{"n_layer": 13, "n_kv_head": 2, "head_dim": 64, "vocab_size": 16384, "norm_place": "pre", "rope_base": 10000.0, "attn_scale": 0.178, "extras": ["capped logits"], "init_std_up": 0.0604, "optimizer": "adamw", "grad_clip": 1.0, "schedule": "wsd", "final_lr_fraction": 0.05, "train_tokens": 300500000, "steps": 9171}
Each number is 50 + 15 x the weight over its row's rms, rounded and kept within 0 to 99. Layers, rows and columns count from 0. The size before them is the row's rms in percent of the matrix's.

# layer 9 MLP down, 192x768, rms 0.108, rows 105-155, columns 384-447
094:15 43 33 15 66 33 17 53 48 49 36 48 37 32 70 67 49 66 26 41 57 52 34 35 28 54 47 38 56 35 12 83 74 61 73 43 65 26 37 49 40 25 48 40 52 37 27 59 33 30 32 46 58 48 63 60 58 54 50 44 55 56 58 58
101:51 76 54 51 23 29 57 51 34 61 48 29 48 47 32 58 63 49 45 61 30 47 58 27 47 33 68 41 42 66 60 30 44 54 36 64 57 42 56 51 44 59 65 57 76 64 49 52 48 54 67 62 31 55 45 27 46 56 34 48 31 41 65 59
094:59 59 34 47 34 50 37 54 47 73 21 47 68 57 40 37 48 64 50 51 40 20 46 58 17 18 32 68 50 45 54 57 57 28 43 70 26 70 75 65 84 44 73 54 47 61 45 69 66 49 36 34 36 49 34 53 62 52 44 66 58 46 30 43
101:60 11 74 36 58 50 63 39 50 50 31 32 75 45 57 23 43 76 38 63 58 45 26 27 34 42 51 68 67 72 49 78 21 56 49 27 50 38 34 62 62 45 61 36 59 93 59 25 60 52 27 37 73 49 62 62 80 35 11 57 87 37 31 24
104:50 29 47 64 58 28 61 62 68 46 37 46 43 35 66 55 55 47 31 62 60 78 20 54 81 43 45 51 55 62 52 39 50 40 38 24 28 59 72 41 61 75 39 40 55 60 79 56 43 38 36 15 44 49 59 22 68 65 76 42 75 45 39 68
096:60 58 38 50 67 46 18 42 17 40 14 66 64 33 55 41 63 39 48 46 64 60 30 33 23 52 21 28 51 37 64 72 46 42 42 31 25 58 45 44 65 48 24 47 81 58 50 52 85 43 62 47 29 62 62 37 26 84 34 38 54 35 38 43
099:51 08 41 56 23 28 36 61 53 33 61 42 54 36 49 44 46 00 78 71 49 57 82 29 84 45 59 53 31 41 35 35 52 47 69 49 40 11 60 30 59 35 45 67 49 49 60 66 42 64 67 45 53 57 22 57 81 63 45 50 51 46 33 33
103:57 60 76 72 33 63 41 60 46 46 32 66 52 58 39 54 61 73 49 46 42 46 12 35 62 42 61 45 55 61 69 54 47 19 40 51 47 36 60 37 34 29 64 38 32 47 65 41 65 51 57 50 48 71 37 32 53 37 43 56 23 44 52 53
094:29 26 62 41 35 52 54 19 52 74 63 55 74 42 20 53 77 27 60 37 47 47 07 20 35 35 53 61 23 63 44 35 55 38 67 60 50 54 48 66 39 23 78 53 52 62 78 38 32 83 80 61 28 38 54 47 56 38 54 68 18 46 58 65
096:20 61 69 44 92 69 50 59 56 48 51 56 48 58 49 41 26 62 65 32 61 43 52 37 48 53 31 60 58 52 39 65 53 41 44 55 46 31 65 43 45 57 45 56 59 61 70 22 62 65 47 53 70 39 54 63 41 65 59 64 67 63 68 35
096:37 52 63 35 73 48 46 63 63 50 40 42 39 19 63 63 54 58 79 46 81 89 50 46 19 48 84 22 58 61 49 76 28 57 55 62 60 34 26 78 50 50 47 56 59 27 57 43 40 64 68 47 27 54 42 50 79 64 32 51 55 69 25 47
096:42 50 45 66 65 21 46 59 28 52 44 67 27 55 75 64 39 43 49 35 48 49 54 52 30 21 46 27 57 52 39 53 42 42 20 47 49 63 60 57 51 49 37 64 72 36 54 44 56 45 51 51 30 61 47 53 71 57 52 44 37 67 38 47
099:42 45 73 62 21 50 61 65 42 58 53 37 62 45 47 55 38 92 54 51 38 48 74 48 48 59 66 45 51 59 43 54 53 49 62 66 25 26 61 42 65 69 67 49 60 55 32 54 42 38 43 54 59 69 11 54 44 57 63 51 52 56 73 57
103:45 44 78 43 52 68 50 44 32 51 59 60 60 63 28 17 30 48 53 59 45 44 16 28 32 49 69 60 71 38 39 55 49 42 70 25 38 55 22 81 75 62 25 39 36 48 42 71 59 52 33 41 43 23 48 37 50 50 65 39 45 56 23 52
088:51 52 59 62 80 69 43 46 43 52 66 55 75 53 29 52 60 50 50 41 63 47 53 65 32 76 53 44 24 59 38 55 44 71 69 43 29 88 42 34 61 52 38 48 59 71 28 35 71 56 87 76 31 54 38 64 31 30 49 66 67 73 68 20
099:30 36 57 62 42 19 60 48 40 38 36 40 21 70 69 69 53 20 74 51 62 21 30 28 64 33 49 75 52 36 54 20 62 42 66 32 57 33 62 35 43 39 43 56 59 38 57 60 43 61 51 32 55 52 64 38 26 33 47 11 64 62 79 60
100:64 57 25 37 60 83 64 44 71 46 69 39 44 50 52 24 53 13 47 42 56 63 19 58 57 31 65 39 38 58 47 27 39 58 55 57 27 80 58 64 64 60 65 24 60 44 64 49 33 40 47 62 57 56 38 67 67 56 63 58 48 37 40 51
094:79 58 37 61 67 50 43 58 53 31 43 72 68 21 44 61 77 37 53 58 47 58 25 62 56 63 53 74 55 65 40 55 52 40 62 64 54 36 50 58 63 53 49 59 67 45 44 41 04 57 43 42 88 44 70 38 56 40 39 45 54 61 46 50
103:54 28 33 19 47 39 69 62 48 52 68 65 20 68 61 66 56 55 31 51 51 57 60 27 44 31 42 88 59 47 64 59 53 33 40 53 63 53 70 61 35 35 30 70 40 57 61 38 60 61 65 54 80 47 65 69 58 59 54 65 31 20 54 47
095:49 58 69 45 69 20 56 77 34 65 59 40 71 34 59 59 66 59 36 33 53 54 53 85 65 31 62 64 77 51 37 52 35 46 08 32 91 46 41 62 58 83 61 76 65 52 48 66 52 41 60 38 69 39 38 49 12 29 20 68 64 64 39 40
099:49 64 29 52 49 44 56 45 42 60 42 67 63 32 05 35 38 66 67 63 38 63 67 62 31 69 48 27 31 55 42 40 52 57 99 54 55 40 64 29 47 76 32 35 40 41 55 35 52 36 34 57 30 56 43 63 41 66 80 39 37 37 74 83
101:43 69 42 39 65 54 56 53 89 51 47 29 26 36 46 89 75 89 50 51 54 49 64 62 38 50 68 62 77 59 37 65 42 42 57 51 28 28 65 39 43 45 56 32 47 49 46 46 29 55 48 61 53 59 32 49 44 63 62 30 35 76 59 63
105:77 56 46 36 76 54 75 68 69 50 79 35 77 49 32 63 23 31 81 35 33 36 47 50 51 55 51 37 37 52 51 61 50 45 44 48 94 51 22 73 19 34 61 46 48 73 39 46 56 44 34 39 29 45 33 61 36 27 42 64 54 57 25 35
104:39 65 47 33 50 45 37 57 36 67 33 60 50 67 41 73 49 80 55 00 44 73 83 53 53 74 35 52 42 54 51 62 48 62 62 58 53 46 34 52 31 50 33 70 60 45 32 26 41 83 39 62 31 34 56 53 49 34 62 56 43 59 58 56
102:53 39 26 61 53 61 52 34 64 43 34 31 62 64 50 59 20 62 64 60 39 35 86 68 53 75 17 44 23 43 50 35 63 59 60 20 51 76 47 46 46 25 62 32 35 66 42 42 59 60 49 34 53 79 45 36 64 48 53 75 54 55 53 55
096:44 64 53 49 71 51 39 77 70 50 58 84 51 35 11 57 60 45 57 60 53 39 46 30 46 82 41 38 36 39 23 61 53 54 41 50 43 00 35 55 44 42 48 29 52 70 43 38 53 53 56 55 45 44 40 51 31 39 77 47 59 51 69 40
099:49 57 70 50 48 37 66 40 57 44 32 63 31 71 48 60 41 53 68 67 48 78 55 38 32 48 32 48 70 63 38 44 35 49 54 54 54 39 44 49 33 28 30 78 40 41 46 55 18 36 49 49 58 62 81 34 24 45 36 70 72 64 35 66
100:49 14 28 72 49 64 50 44 64 50 41 23 64 35 65 73 45 47 58 42 63 39 44 63 49 89 28 99 77 74 49 71 49 40 26 58 20 36 44 44 23 45 35 52 75 46 47 35 64 74 32 50 36 67 49 39 10 30 47 55 47 48 44 65
102:50 55 46 74 34 60 56 33 46 51 62 71 44 66 38 55 40 51 40 50 55 74 38 70 74 36 47 55 46 67 59 39 51 63 82 53 33 21 40 90 38 56 23 42 56 63 60 50 55 49 58 58 36 69 41 34 61 48 54 54 33 51 17 57
102:43 72 29 71 40 31 55 70 62 45 38 55 52 55 51 50 52 54 67 58 43 69 45 57 44 48 39 49 57 69 61 49 61 51 65 72 29 45 16 29 42 21 80 56 54 56 47 47 81 53 59 51 73 55 23 67 44 15 08 47 42 23 74 38
102:36 39 75 49 51 99 64 71 39 55 88 34 45 40 46 70 54 87 61 29 45 38 35 73 57 55 50 59 69 63 46 53 67 33 53 70 38 33 41 29 34 31 51 50 54 97 23 62 89 64 73 55 58 86 47 19 53 69 32 52 56 33 47 58
101:44 38 52 53 41 46 71 69 43 44 44 26 58 30 60 67 53 23 66 43 35 20 38 37 17 48 57 50 61 51 65 49 59 53 33 53 53 59 18 60 62 34 68 35 33 43 75 33 57 55 44 49 60 54 56 47 42 25 54 62 28 64 42 64
094:53 51 52 57 76 70 43 28 50 49 54 20 57 65 56 68 49 51 64 58 42 47 38 41 41 43 52 74 47 44 50 19 63 59 42 63 49 23 46 14 30 56 15 27 38 42 37 49 54 40 44 53 72 51 65 50 37 57 74 63 47 57 84 51
094:25 62 37 56 48 22 34 67 55 70 68 37 33 51 78 63 61 38 67 45 80 53 25 68 60 62 42 44 49 56 64 72 66 69 74 78 42 63 59 47 32 58 21 45 74 56 67 59 79 36 68 64 58 54 79 79 93 76 64 73 69 64 40 28
103:50 69 45 52 55 34 51 57 34 43 79 30 63 41 33 70 47 43 82 44 49 65 37 62 73 60 60 52 51 46 56 66 43 59 22 55 79 41 30 33 39 47 63 49 17 59 48 13 73 49 45 51 47 55 27 44 45 37 38 63 32 38 52 38
090:26 46 62 49 49 63 53 39 41 55 83 51 35 36 39 64 52 52 25 54 72 54 37 60 45 34 48 75 50 54 41 76 44 54 54 46 32 24 34 37 45 54 48 64 57 59 52 77 46 50 75 63 25 53 54 26 49 67 50 64 67 37 78 27
101:42 28 39 41 60 35 46 54 55 72 42 50 46 61 76 54 38 74 46 43 63 65 44 39 47 40 51 66 57 76 35 60 56 51 43 67 64 79 59 35 88 42 23 57 34 38 61 49 32 62 50 42 43 52 41 38 36 79 40 49 53 52 37 60
096:77 59 40 32 72 28 42 40 44 70 46 66 58 56 55 57 36 91 44 68 56 49 51 54 32 52 64 43 32 76 53 55 42 56 63 50 48 72 47 39 70 57 33 42 49 47 62 71 20 51 39 40 53 62 24 68 36 69 45 54 41 61 14 59
104:54 36 35 61 63 59 41 33 57 36 83 75 65 80 56 65 43 42 47 38 58 58 44 42 59 51 18 67 42 51 58 63 47 54 32 61 60 54 48 42 59 66 33 46 54 65 54 46 42 45 64 60 48 46 54 68 64 59 57 64 42 42 28 37
103:53 66 54 30 52 33 41 37 47 27 49 37 60 45 48 65 39 56 18 61 66 42 42 36 20 42 24 79 71 37 61 34 73 45 44 79 39 45 51 71 45 28 61 51 58 50 56 32 21 62 46 48 26 47 56 58 36 24 53 26 56 44 45 32
095:52 63 44 52 80 67 43 48 63 28 59 54 44 51 52 35 55 66 76 53 41 37 24 51 45 32 72 61 70 40 43 43 66 19 73 37 71 55 38 47 44 48 67 41 51 36 31 76 28 62 53 48 39 54 65 41 57 60 28 58 51 56 37 33
102:21 43 65 42 72 41 51 56 66 27 21 53 59 46 66 41 31 86 30 63 57 30 48 49 37 41 67 41 31 72 41 30 20 57 23 65 61 51 46 37 58 48 49 46 55 51 59 49 59 42 57 34 53 51 55 33 30 36 61 17 44 58 37 68
098:07 26 64 40 50 24 66 60 49 21 47 38 59 40 84 46 59 88 64 51 38 59 68 47 49 59 52 48 50 32 63 39 30 50 69 61 80 85 82 38 44 44 57 33 53 37 15 48 67 56 58 37 41 41 41 40 82 41 75 49 72 34 37 39
105:62 50 52 54 50 63 29 47 73 38 29 53 58 42 26 67 57 53 30 58 41 59 48 52 66 47 55 40 42 25 62 36 35 60 51 33 39 32 52 25 57 59 71 47 46 73 46 30 62 37 66 26 45 74 54 29 45 33 54 45 55 54 32 58
098:31 61 31 64 48 60 71 21 60 48 41 44 72 82 75 69 52 61 61 63 21 42 32 59 25 12 55 76 68 48 67 49 25 54 59 43 54 74 44 68 50 43 69 32 72 34 61 75 35 56 37 53 36 36 63 29 50 46 19 48 30 49 57 44
103:54 69 84 38 42 43 33 42 23 53 53 48 62 34 71 32 56 66 49 36 36 37 78 15 23 56 52 57 20 36 40 39 36 48 63 39 37 39 39 48 49 39 46 35 82 24 30 43 40 49 57 53 58 68 48 47 25 44 35 50 38 28 65 41
100:68 41 69 33 76 68 89 22 50 58 27 50 72 67 79 52 32 56 34 60 35 50 99 15 58 25 53 56 46 49 51 51 35 80 58 44 45 32 43 81 56 60 76 49 49 41 36 64 40 78 12 63 70 39 38 25 53 53 46 41 50 65 32 54
100:36 47 68 59 58 60 43 48 38 59 28 18 77 67 33 54 67 60 28 39 67 80 62 66 51 45 63 60 42 53 52 75 77 35 52 49 45 44 35 45 56 83 59 73 35 41 36 56 31 61 46 51 50 49 34 47 51 53 55 53 46 45 60 55
096:37 60 73 35 30 42 56 42 49 90 66 60 58 29 41 50 57 39 54 40 49 54 46 38 58 51 56 33 39 41 41 40 34 39 32 55 44 49 18 70 49 54 54 62 24 38 55 60 64 52 43 51 54 52 69 16 18 44 26 46 37 48 54 86
098:59 50 30 50 26 63 44 38 55 71 58 43 82 72 42 27 66 39 35 53 49 49 32 47 37 49 51 61 79 37 25 60 50 58 18 62 57 26 23 55 55 57 64 52 69 54 54 65 48 51 63 54 71 63 75 54 18 49 41 30 69 44 66 32
100:56 66 13 71 41 37 57 46 47 43 47 54 34 79 28 50 41 34 64 63 43 60 67 48 23 66 50 47 48 41 60 52 31 59 58 43 52 62 50 40 54 45 43 72 59 47 51 52 61 18 45 44 47 50 61 44 76 71 76 39 62 52 47 62